Part of a small language model's weights.
Size: 9 layers, width 384, MLP 1024 GeGLU, 17.5M parameters.
Architecture: RMSNorm before each block, rotary positions, no biases in attention or MLP, tied embeddings, capped logits.
Training: 967M tokens, 3689 steps.
Each number is 128 + 24 x the weight over the matrix's rms, rounded and kept within 0 to 255. Layers, rows and columns count from 0. Numbers have three digits each.

# layer 5 MLP down (transposed), 1024x384, rms 0.101, rows 829-845, columns 0-127
138118114134124160141101112111122143147129104149134115078081154110130125096123108105137143102114144147126139097067148110105142145142094163080140158161109090171117107094154142098107174097108143179126134180132105155097125146135144123148154115086153175116176113129143119094149109122126114126125120093114098177116103159144154128183101135140070129127130086122062196159143174132115093125132
121132141117111092159152111126108181154108144077146093121141155112164136172161119093153126150146129156145122123085160102157126108127126101166135121128104151136072095134165117208120121088126147084149130099177115126149157185118163140146109159132117113139135154136155109096141109147102140150099131154104140144065107136116150179110128120094126133115139127112120123119111126150113058124174
168129121162108135144108157154114152143127116136146165122115085115126095137114158110130144093102106101114120156082150158149092147155153122129131123146146144132130132136128151147096111112084088119115139132148125075142132105107120149117130140143100119154102099161126111143077077158134099119119121126107125090100144125150159148136112118170142122138117137118100065111147146131116125174126
123139148128162122113128101127137134085151102124145130053093162093114134142100162135146123134132127121122148111128145151124133115145116126098132079121116130171170155164144124124121159144152127141136098137112154194131146157143143106131137122090123105113093145149126162123190127134168089104152140175120125133169135136093159137089122122116134159118117137118118115160166098124137134185120
166141142147084168096079162159124143121135131138104090109141133114154095200132154117140146108109114116175172119104157141119154110124139170130129113104103093090121129162123154154122169175139138135103173109132147162088110164092138129123151125120158099152134160113126101133091181118095100107100136134115104155128103170143065133143151118133155169129155176123108123120127115134102104057125
108074091182153096150148102143144156113133173133124104127150151101106155105118116103141126172101128135087111142150123146122118112132196153118107145165141100106168100130080174116119120079145109084138108146111089131138077137135111103147133137126110155112089112146150137185106124113110064132130077072113147215121094081131161144130145123131115146141114132148102123119104119094141116125139
145090126060107117157156148124114169169101087119135127117146140168131165115137112127101132111151123183130135122133124113083139127129120110105096147123128064150108104130106119107126110128088102102122096118160114084108152126092142156114137122115122122143098131105104098124109113132096086142125113094051121136153092138168090112167147100070108126124137121100164142092148139130128130136128
101125110102157112156093140131103148106109128126069123154116116170102123124117140131139118131096175142134141117132106133131112143157116107097132098100136144187145128084114160154134112073098138164140150103116139069137119148125149146162105138132070158148108138165115107112142141155122144120139092096129140110153113144085129153142135129127146141120130124144132118094121168118065103151159
120136118160147159101103127088125143165109136095154129138116103118105119097131138149138134161119128134140093155108128147165072138188149129127150116159131156096134119136160126129077140124091159121097173129174149097131146166133130108142119129140097140083102094128138135124138101132108126162168098148094135124101147099112111134163089149113122174163107150125122138088156087131075143174121
142165144150109125164109128135136171119152096122104153116138168134125140109141112128112151138133159118113134148139130159100143118125128122136146135128140128146128163145124142137079112129083140127130160142121146134142127135137139134133106148106134162135123121123165124153110114094129103131109128091138136139123117119138145137104149145139085135147103112123179155123136124129079111158124
121181124145121104157161160133125117133149100166129143083093140133157110139145106104107126100139144168122136133158167096136102099106123148154112074147150108135102145130099149145130168162136095124129167107129116150125113135142110121126089145147086152113080081133185144111107142132146183118122125109091132134143096096152134092093140160101115189076152114116139168140089139139104156123094
059095130076144119138133128089173117083121178125164121124107135108140119116090115142121135112110125154134083112157182115126163144118140138106145119156115155132116075161124141134050131140107112105143077149129080107128146115114135124157105077139139101080163110062139060116101121169140150089166163114141102114153133159136104127095073106106100083121145118130112142124163116102112108126124
159132136152120164169112156142133119121158111182136161165149163127142130147134122143134108119142166126136160146124091162077173158116135104119115124110125144168093111077109118129195096147138107157125139065118170177122116098080168140134101115102143111105167166143102122141100134146169115140145111173140161110085132112129142080162171076171138103146142138129102141128102110088135123154122
139138137155095093121145124090103164097152107093117112110096133120060121135165126125089131128142117130142113154117124136126097147105107138146131132148118107104112145109113133091109119148140144112126153179125136139101123092105099169129159121108167156111095108113114074145147172110147091143104104117121154146168120126128104119172120092138173122140086152127133134100140106144123111147124
116126116089122127140123115136107123125117089119118093111119116122122126207137137148140137118096106134114151118118126087192131117144111125134132128145157127177150115137145127139131172108142127119138142120125117112113089095111115125148096161129184137147125140159139160128111145126094156131090103097113161130088067134079104137105099101124154134109136140129115134093141118143114118141104
135131117122116117148118109155116151122137174138122117100161139121146124128114112122132130092162123133085123109118152131152172087116127180130124133139156111126146138150093138152140126137154102088148137175114172127093139147131097108128111117063150116103131110103138129168154118148108168178140115102126146100150152099136104085065138121120155152135123124124115146132084115114144136134153
132092145108160116146184128165101190169175102082178163085088127156134169174096136142085137145062130165139132186145139110093153129131101135116102176117143142131105150114135120114135146124127115118135146142125118125103087106146149141140111146131171116148171139115117097147159142118100158129125075136103142102097110134099154117118160125127111154123099125091067132096128123140105131157120
# layer 5 MLP gate, 1024x384, rms 0.067, rows 830-846, columns 0-127
137071119141095093126101157110056091148141174123125117104133139113089107112097161134093113154132171129138135093104137141121120117133115072072159124100090103116121145128117146141105112129133121081158123144114153080199129179150150094148139138122166148128158144140114137103212126104115123163097106125139087130111158076117164139124093049108151102161176127104174133132129125146123134122125
120123110139173108101094107169112185115122119147080137127131125128130091107143088113125145101095143114102140144123134152113096106075147114141143141147123113128112122117099141161149116120085092104106075116153115121082118139131146144141151090115138119167093083130138112121117103130157106114153136086135107135099079135107131163115076165134111139164168110075135065140107105136090128114125
119153132150124142111085146156121161111162120120125135104143092140140090149094113116092141117132123112109128127102087128109106127154139076110111100153141106100130133175087152126158144103147096148181108119130169134120108137141103164178153116124155126141113108103121111130128141133157124087167139121104138130152130137097166135123133107134145154132158131117116112110151135095115110167095
137139076178153124091103142125117140142144132199090144105079076115147082108104110159151135130120171165097106161137106117087136152120132090122124122102110144150095144092131135145163204090189153112114104117112141079177160146140114142141029121151190142145100137153107135114126130096101134130058138146112126112131111080139159119128113179149113137137166116106138151133137131118153155089129
129085094150141113143147145094113157156128146100165109127084098112144141093126126132168165150094142126141124113138141088153118102133138156153127154105126130069171118122160177104086102159097105099126161096176150095144109134096128114101165135122157121121124118084128136143101164131082149159155154111134137138105114085145139101105125144123150159117143097158067101129123117135106142122120
123155117106132138130138115114113102144136172059132126151130145142093152119126129117131098150132118106112129130127121129132122151117125142133116156178163086147118172182144125110122121161125150130164110137153152134175136139113111128098158136117109118142181143126146129099114126131160148126150126168144135183119135142152108139139134141154128081123106124123122149109138117129103113133138
116162109138106134099126115108086132164153119150145174119162130096160108105142141146136111171093133135141148125125120112108156094132123122174104115152101134139150134130107119115133121151118090126099096128143177092123116139106143129149133122112125108116197093135128125124147137166160173119129141091118150113131098102121135111095153135104061118125136139145085109178113126090078153166149
131129127123125129116123131141159100085155123158098154117141116137162152141118095099118133126110147089108164152112120139127107116130112108167145106105116122132120145079161106093160115136151128127142064106124104145094113110142171102122127113103086161105166109137100145148100183093138142153154068117174166123156147126118092144157155110087122136119127151141067148144120153129161151133159
125140148141116174163129153108143115106143131100134106142152120118131167126108122134156135175135133139112148146149104120124115123152122136160134144104177158121106115152119108132159119132101160143156100147153142114111116113123160150146086164089125134130127146127129122105144096142095144107139128109128099142114153117151120089116133168127108089145127127096125136131106125102116146136181
120116092108093110116139124140124139153142129147178134145129140146122109159078174122128137158130127182120085146106154114156147125087104144124110115170135161137089132136082123139134166091146096167132169118134153121178124128114131090145117154160085213111128111132145166107112117136153122153100143116148140150147101133117103152130130161085140173066128111097117165143135122173090157115110
138153116121141127155105127113161149124150109137173126102117184088119141165154118128129144137147134120122129135147138125113137130099110110112172166147108147127108127160162131157080112122123127120142130159104164088065127170121125094171105138170147130088145093121164115160188116145107146099129153090093107140147126144090117079147127174075126099131102073111162109131174084098117161100130
112089096156159128136147158157114139201165143116127096110128183130099108165153133127116100111084141149126113124165142105149105157144116182145147149119143099143115073082099129114119090118178137133118105131102138077136128171122125164173099078138161137126153104130116089141132121152102123104121083097106113146123122108143103127104119120139111111122167131169153124105167110146106073143118
159121136137126144143118104089090137125172135146139100079048131131131109140127110137136157131114149077118139126106131087091079185106163113131136136132171163129123151128089145112110148095133132060100088124125140127119112131132096124095112190104160169179130124088099116111118130097126157136093135097156144146140130133124131106150131134098121143146184134145143095094141145130138109110110
130139095129221151123159156156125168166143126140124140153157119125067145116141113133110097159111170127119121139152125165159104119157109165116104113124133156131089132139117142117165132132117151113107125129104108113132117161130114130154129125163104137130089120144136157154146143149099117150155168117134125092141188134190144129149119088104119143087157125108171139145132162148142142119173
135153124148103146106108121079130106103156131121153148116137113101115129167115119165122145089127077127087112145127103129127126109122159136127129143110142184116120103116115104119141136117138123170119132149146144130094167129145119115132140103162106116114117120148134123088125138112174173154072118123133115141155135096131132064125155163142101136148091115142146116117100116102094150109109
107110128143115143138169109110149110131113145082154154109087113159157107157093108149129145147091108121155133132163102143142112124170138132142136178163133133139134145189099153122125094105132099120137117140110124131156079101137101132135188122156153142154155120149114100138115089145078167143134096120139157123126118122152124067116149186071121150109180099124103105110152097149148126124138
117128132145155110118113124127131140101147116108128125148096130101098115139095141132129159121124114115106140131129120151139116148120119102112137128149097147100120115116160178084148133112134158122128100124093109125128100166153143132086156124146155109114140100132126129113135130107121153107137082138099131177127142114113098114131120078133131122157102130131091123127117110110101121096131
# layer 5 MLP up, 1024x384, rms 0.0707, rows 830-846, columns 0-127
111116114178128114144127077144186119162152126120108127123151154138140104124163136125090110128171152148127116154162165146146153117112114134112089108153134115135138133118132146153130122129105130136159138118108146121133114121143118088095146074130141138113149052129096119087123184143132117130089129153139065116060124142121125109151096132094086141137144149119143135109129151142120156137144
123138121091126126103152148111141098091119139133135117127124129158096134089104159134153120104101088134146135094154157126118091187143124159134129088141160126145124108121143123146157151092152126125128177118129143088142143116142147090106143167108128127129143146111103139123144121153119163122173159145097105120125104149129108111147109117154144167125116115132129149131147119111093137110159
129145086126121113089101130144121150138111150121135132173151149170102085077104104135166134116128098144133124129128116142155126174085120144110117137132178126124098113121135144134096090165124157108177095171162094081168132126067098083100110177163173140121142114114130098129143111125135095137104119159191115146109156108096094134128148129153134104111117145120096093149124097104131124139177
117133146121102114097083144123100094189131098126079144108106147107182119052130099102154095144130094125141112169138114117129143147098141153148118147153140096170109118153123125105138115127158118119136106146130137082138085134180087125152139058132156136115141137095117102111132108129161148153083131145133109095159112063136138080129102179112099086128064151125168119152127143128109121120132
125123108107170145141104108137121117152086131089167119133147122113094113103121140142164121143119106149191106144178121111142151103148118145155131076106152133101136130132130100085148110164115141094160131158093144107129121122099103088064141148156116138136117084086092162101114119141142151146128133173119137098138151092152126089124167138210134101143156130167120124089099105111165137112124
079111150135155160089083160149125111098131152119137099133146182098148152145104135128127103118133097095151147124159139186146128178122093094131121140127160094125123124152140114127091099129120150117161119123137142176120109116138150132116144156143153133101105098124127127141156116094134123118128165150093152121129119095139133143102114096160109128119133095109131090177122076114137114124135
140097135109129141161176136118145174096137131120096132157127123164142111134121129107115130131145153116088103160122082122135121120118116115133127156119131090108072108140169124184095077119115173144105166115116099122137111130143131138154154131109113204161129100174148136130107101128148109101144071116101124131095100125129130088181092112085187128136149128104136128134125116157167096139117
147140158124110128098131127116123124096133110171140099161133153121153154176108179119126146139123088128095114130117130112103179113085117137163168153136158122136114147107096087164127160131137095142141107101134132149143119099122105139149135121127105147140118128076125105135114143126116101059076171124086132134137149163149155115103113120177078142106131100156076132116081134129175116158167
157094175066105151144149150106114120116129129094099066124093108142165109115119110138109136087135130116119161136152136130101093115124156138100135137117135127114124107127107137140157151134131135129106161126141148151120127138123141166109124128133143132106131113130098124130150158102148147151117163135114132100112156137141147142113115125106114158141126141108094151163142113163146179159109
126117121133134139098079116130138118077122141125146185142122163071096117130137154110134154189107126186105134135146102121106118143151127111164131137094085134137141118096126083108147147101123120140136117160128142111113101153078162146129097167137150142118150111111138086163139119143174112147150157130116165096125114122101127157168107101087172132154135100136165146126159075171082108127130
155123109095142152091123107093077145111122138104153117106086113157120127121163120126146140145148159130127165130103101103114116129113113149103115107159093117109153108129153140110133108141082124045131108166084151129100119137080129074167081090168090122151104139086143110058131097138148153107094163123132141142159160134103151082145099114159111145114096165120087154133105126064098148091154
105106151160127097088144141160087151121123155124118135137110094137096129153144130141126153145100150053112151112111094149158153133136105149129134091101127146140157138150131152091135134200160099111153121137126149133145135166076133124156093098126106177154149094105100154108138146127073120172074104093109147127109127127129124133130114181091084092111154140172115086150150117182108092108124
144144125125140108165105142132145138107160067105142131182072125153137159107098111115137130149115150140129148159135145147145153115135131141111113174130134147052084117117136135104127101153114154143121140144080103132109148140122110113140113149135136149163154102142095113180094128065130100108170112159138099101145157123109134142086097181158159128118073159137090121138109086096103140104161
113120064157170130113136160157141164140150164082068113164139137152086166120153139081106135135128133106146140102113133150137118127087133115150098124125137137118121059126062152088161102110132134107141103158102120130129143083125056098139148136133151136151156103112136158143136121102127110128113141119137129129125177099167100145134130108147099130134112100145131131138134133167127113120120
124103130108118096128107126132120166128128171126096113156106113119100126127137085132123151159136190107146119115117145111083184107103143088117118133084099102120091123144124150141117084094097163120115092097112143135143106143117128107148135141141130115143100158105115131084145129117130124165157163138135114125124165163108138168120153156126099145112147146172129107129113160173123150153106
086167105108132113125096157099145108131134156090155105099099107132154149131151115186149105090114080137129125125149137111151134133130101143102170120123114134166109174107095151122163114137094118183120135117148150125125131159088138125167155115167192190158120126136124109138127082165100093124098099174130140073162113115140120116145124089172124140117139119164185137113138133107134106130160
103103116078145125123151100110121131092139114116151118121152139140109132108121078151119122123094167089110133131136142137128135144132113134106142101150139115122129107100108170098146190128141126107151131143091083126138103131140118158105148140187133086103118117154132163119171126105133152141129081133111146140101179140098127122130098124142118076089124109124107146147120081131129129114116